Part of a small language model's weights.
Size: 2 heads of 32, MLP 256 GELU, vocabulary 16384.
Training: a variant of Muon for these matrices, 87M tokens, 5325 steps.
Each number is 500 + 40 x the weight over its row's rms, rounded and kept within 0 to 999. Layers, rows and columns count from 0. Numbers have three digits each. The size before them is the row's rms in percent of the matrix's.

# layer 16 attention key, 64x64, rms 0.137, rows 0-63, columns 0-63
058:504499529479563438508551523601510490507485510495460440524520482465492559525497477550499501541577496516572545411531489531512431464486482442512506496486450431493489517391483543521542541551528510
051:467481512510492471547533484422468514504534533525436503567424520390516491472490570447520555446463515458509537534453542462507519505490552557462540469455550477489536476521536481502465515430418501
051:524531538555534523562431530532492505521471483478526480552562527496520528491552533457446567433557557507508564545525483512500499456580495433579492529538490588540460444440484471515497490496483498
068:455515552506570489535484479510531413482421495536421467538522487503524496456504534521483543504568461523614557515528472488450535496463505449575537497455485478456504534478465563529440494511464460
061:516501497468525553396510445543535426465453512555497527454458590528510468502483469594551487488523469561538506487503508505386482492442465458558506446504474464465534535478512515484486487503473505
068:525548454523518474633451496486483558540531498505529432484582546487478524490547507533527458477565556513473527503502514475537539503577473459528535548522538470531493488520456486474571555544476563
078:420566462459469453502445397514425476477484512522489543486475526573525479459441462519468436505511511452475541479504498520475469498439559539545473454473515470388513520512491497480461486503533553
090:441491541527515519466540536478527445455495516576458467506447490474518431488470477573503543548520482529532517525540527514475548525516415481482543467509479538487640561482573524482525523519551509
114:539572498494548497434493539498539394474509517500521472526497501539521495519503543542548547445524407527458467464390571470457467544435532469486470493536507489551472464479542511456496500532545519
130:525456450562469603544447518471527473547511514493515481518573473552483477526457537492522528511642466550507544517454539518486440502560462513440531510483549487518488475526539510448451483479495486
139:458432485479472512491541442519466564554492459556486543520478441410484480519577597505503439467507467572475537533530431548445516539545539499472469523554513505512536511477489465525470539520466527
142:581510443425491505604514580541453465569510535528432512475513449535529537483548548507485526460438463574554562489514505511505506526489509495484540524541456499553491508531488500486560437478504461
143:462553499555559521477558519446531527468531526551471478460510514468432444448494570532479501565456514496483549509510451491523447491487509547520535533538495450496517418555507474450605480528465570
143:501524496592460530532462469468436488512513478594599494505488514520491463459491526492480463456480485528537548443488509604494505522484476524516525508595412532506523477490491567496487542504496420
134:565486474541513512516424540486513503436475553505471485475513530569547494440551478565457484491499435482478515576486458478567472523561411492527500465525553483492486590503504530479519587468529527
141:465445530445485531551482483530534412479523496568551483575447516543527476466547517469515470501477592553487487443507579552528433486553469540487495564492518457550545542482525512500496446461484510
050:491420497544489533474474499431562596532489423520514586546518490455526496464500466446452480505435562507458545500464500533477446466565490557489518453461541542463493528543495467502484489430524496
045:455504549552474363530474557520443479435514514505478520520414414496529479531508486490510524521574458554545538451544523493572467536505505506491486452504502481445524447472466486458476507499524461
056:542443514522410496457521470502476451567483509512515536510533463555510508523498516486541436514503426464501437453525468571464502414462431496514547474477436532518482437566514565514515518569476510
066:427488466510485492528451518503532440509470480458483520520462485516551486550533497505439496460519512549562637509600473487541467464529488514480466548478484520430423522489503515468491436540483437
071:414489556520529483542462507518505480496444459499479528564491521461576507559508545521422527438533492520567556466572450517453455503492498467548453483467465535433496426484524516512532493580499476
071:566550489519510515564542525593470506511543518511397467470503492422499485480542531447480518510541449520592500458507491548527538467465468525502541553431471434460569555508501511461506534512492493
077:503460446491474529486391490497378556509546513564538549528510477522504562478498486441483434486520530484475450496475473505528480447538487522557462383456466519505527475514463504523500525536473524
087:519492506533477516560467543525537517521516433387487468551509447487534489524474479462435530590464535565570473537546571457561476521576548506506505494482489553493459522558469493503474497483460478
102:562483513527493430484521515555511561481568441466493532483525516458530475521525455466455493448509479613517410530436543543478517468493553502548522454536503441574508547508470494525515500558452528
126:467529428557465515513457487563483387502458505523531512605497468583519498509479543495551520542482525429497527526516502464537431481545519507405517463506534491466504428519471512493478532542500527
141:492533568476567486535595450499490466446542519503498487487444481479508549421495507460514502418551427516419474543436498510479429566532475470480522487452534470455497443496477465498498536498448476
131:482465533480530590546466566489504565482517450506488402440553495528490453532518583505582516483423503475511488470527549482475509528441569496482463496454488493514485543498488424477473563535522491
141:533512512479565524483418520538480459522577513474537528486529518474424503477495537532416598501569520408505515449504445436461507510531491455495515520547482470553526438541543502526474467532465500
144:458570458451519496536500502433535584540488577522521475568464522517471496566596491555520558491530512499500510496475507481517498464544483507530587489515474513431464511479530423521520490529513408
135:581465558467495567508501504503489427485521411433556505505490461502459507474528520546499498480508532482484524499576544502516470466464489521636444558523560532458481440499471465520486483498445491
143:525395553434547500479504571457534516495476584521515525515517463497425499575483522479497529513520518499467436437473446548508423533470565558460539493532481501503517512517443505521449560508518463
047:485531490551538563466488504431458522487534484558462513469498481439539513464520473433550604532466504506505504493523453496570375477526518445480523523496567463528491502511470510549570447470488522
055:490434501510514531484475548467454549494525501526499478492526471557544544513497480455482503458614546497471512580475547476560507505469525534512551423513515555486466446499558446433469523580573495
075:477501494479499541532439470454436508470513465455505471482466480503534548508488491563458462543504527555444575531466570490463547569570537498525570448470543527506492469503515463466452518446611485
059:509456563455489539556443503456455513491503474450526549473444454498494555464487499510544538562495541456530558499502538476492511529651514465536498496446532577474511543521529511508437523467540483
078:533499485522517464533557516475567540555458498497549445504551523492536502547511542425488550525591415448514504470527493503539549516427496448503481549545469421454501568483420509519526513507478510
092:480468473490528522576444521510462511486475515501456476521485554567472421527484506497487499544540397439534501498578590453563454518471485548475527528517483489424501447559473504495517544441468479
089:478552513468536597480535494421405502503512484491515525485467469558518610501508494504546454460546579473476548494479555464513525475540492460546460573477538548514428503521460491497501512519479456
115:457537499549523507517514490546462448549481465550517503506463532493492517553506598492513507474432478571499512545501526474446448453496525536513524439581552578466463424423489509432460470492508466
093:463433495540468488482497572584489471482539496451410433502539513445454528488483514491524519533552445543483586531553497418509524464474490468460515489543535500506511547444504438504537489426465531
112:513489501508497535445519494457536491501567561460539554530509518489521496536429553538517552507427486498468538483550498525482438465452485530583472443449507440530413489433488446543510459572536469
121:533520491526544474529537566561544460591508480462456499455532510496472469553453501440513516523509509507612469550557515413490517426468486485528524498539538495467454450513556451533536509518451459
116:522495479497451556488416518549492468524558492557536552541538528479527516505528462443417519468544561560423501509558509461514487447511434537527529581474512507492548466553448431531487492533487502
102:434568470509569488499524456560490524427484506528463448527527517573526505491528463425553539462495476474526506510514457482566551509393463555509539498464484468525488448464483471521567485448533552
093:458465496491506491478556483449544567486451480497532468508499454483458427528533499539470426591512590512511500484573437496476485484502540571538506454530554538390537498495507499522497503559487535
119:470532460477452534475480468540463440485524407508505528479560524476527524550493456482600499497508549502577483480568485582452552465475525546511436546448506535545539465456496494461472543526456486
110:551474523450503445489485503494501461443462518473499471526524501569449500547487432500560535462456590423501514443532521505484484484433499537532596503515471484482546539500477528497482564425544419
045:460466489540487516516493516427406516462487550508493508457491545441500526522486532474568528532457462556414505484501544555478503464515490453443498482490516601508503388589463501501519474481517491
055:479488467495492479493511561443512428537477529605451428438500454505457486447462506565539550464532528534526520438518453530521542528550516501500527549491520441497441561521546436552461496497525461
052:519470430537543513514507427448498444585514484530508480514504478500485466455489457479511443500485508464494460460464447480485574511523478482439438539460514503526499618548544558544470544485589516
054:537534492531505465496519470460528580519440523543492472513465603480465529479501433506515503547470500429515385481539457515534539497513451495477483533530481514570484538493582591478469495527538532
071:544482486543498448471492507533546497475473545511467414527541499445455420563527483487475522436472399490523526523526515502464428499397449561519499493522488490488491520467458533496486430564497448
084:530498588510559504436498456485480533518508513501445495502519488537489484552613432525520532504515455454557538470518533502440429502497443529485529447495502490549471459542527565461559442478523427
075:527564466569483525570521537502503487474492512406481493458522512452511464490497479495548582548480509517473531444499485484478453506531465484503472462467561487599454535524614564536515534475449514
090:476488512505516557487537552497508568517544545550542569489524520576461519473523546465482578474567562397509420550461450515546514478553526501476487552528493508531504435493478488538521533517471554
109:471522508523433509481528466388477586530535540491512489483509541499505594471511466458517427491464598460518518536473518439515571463552544500484486548456515540492451530451505485452535466514502522
115:506495508499477476478462565534486487542440472563511470506444581506529525468495490495448450448571436498561449515451540488525500525452477479535555465551594492426545594480524514505495480504483448
111:455501543400499494473525482513478518511519476459547529575453457498472588486540457486516504427500485504431495449486511469464479464519481438396518535456538515536508440507520486461488422551511438
100:584477434498513534521460513525495493470435511495485466504511523552466600565433527560472556515560540453450467492577570461466498514499566519502496543472507484571539465511561531520516468479529502
111:545484546460525561533567469519544460428473526540542505462474482504514513509564457471563572478602473566517532496472475585494467502549432530556524548528463521500492541506519500534514523479447456
114:532478529508521545566496489493486509421516496478483555417520495453513565465448523466507421459462444480429515516528453526434462463414491480510447498555468501502447494454483498427481573459508474
113:476432486460528486473557470552526444517519493526465498487488514488593470509456503482473487460438560590460458541477505524476480501519563552486525529499481424544515582571482507549506464474506595
104:485505469543510524434532479522433509534516513456509511488500473572453508465499462492465503452500512490533578607483469576456525553481496509548537563514503496464487414528493581518492505457464399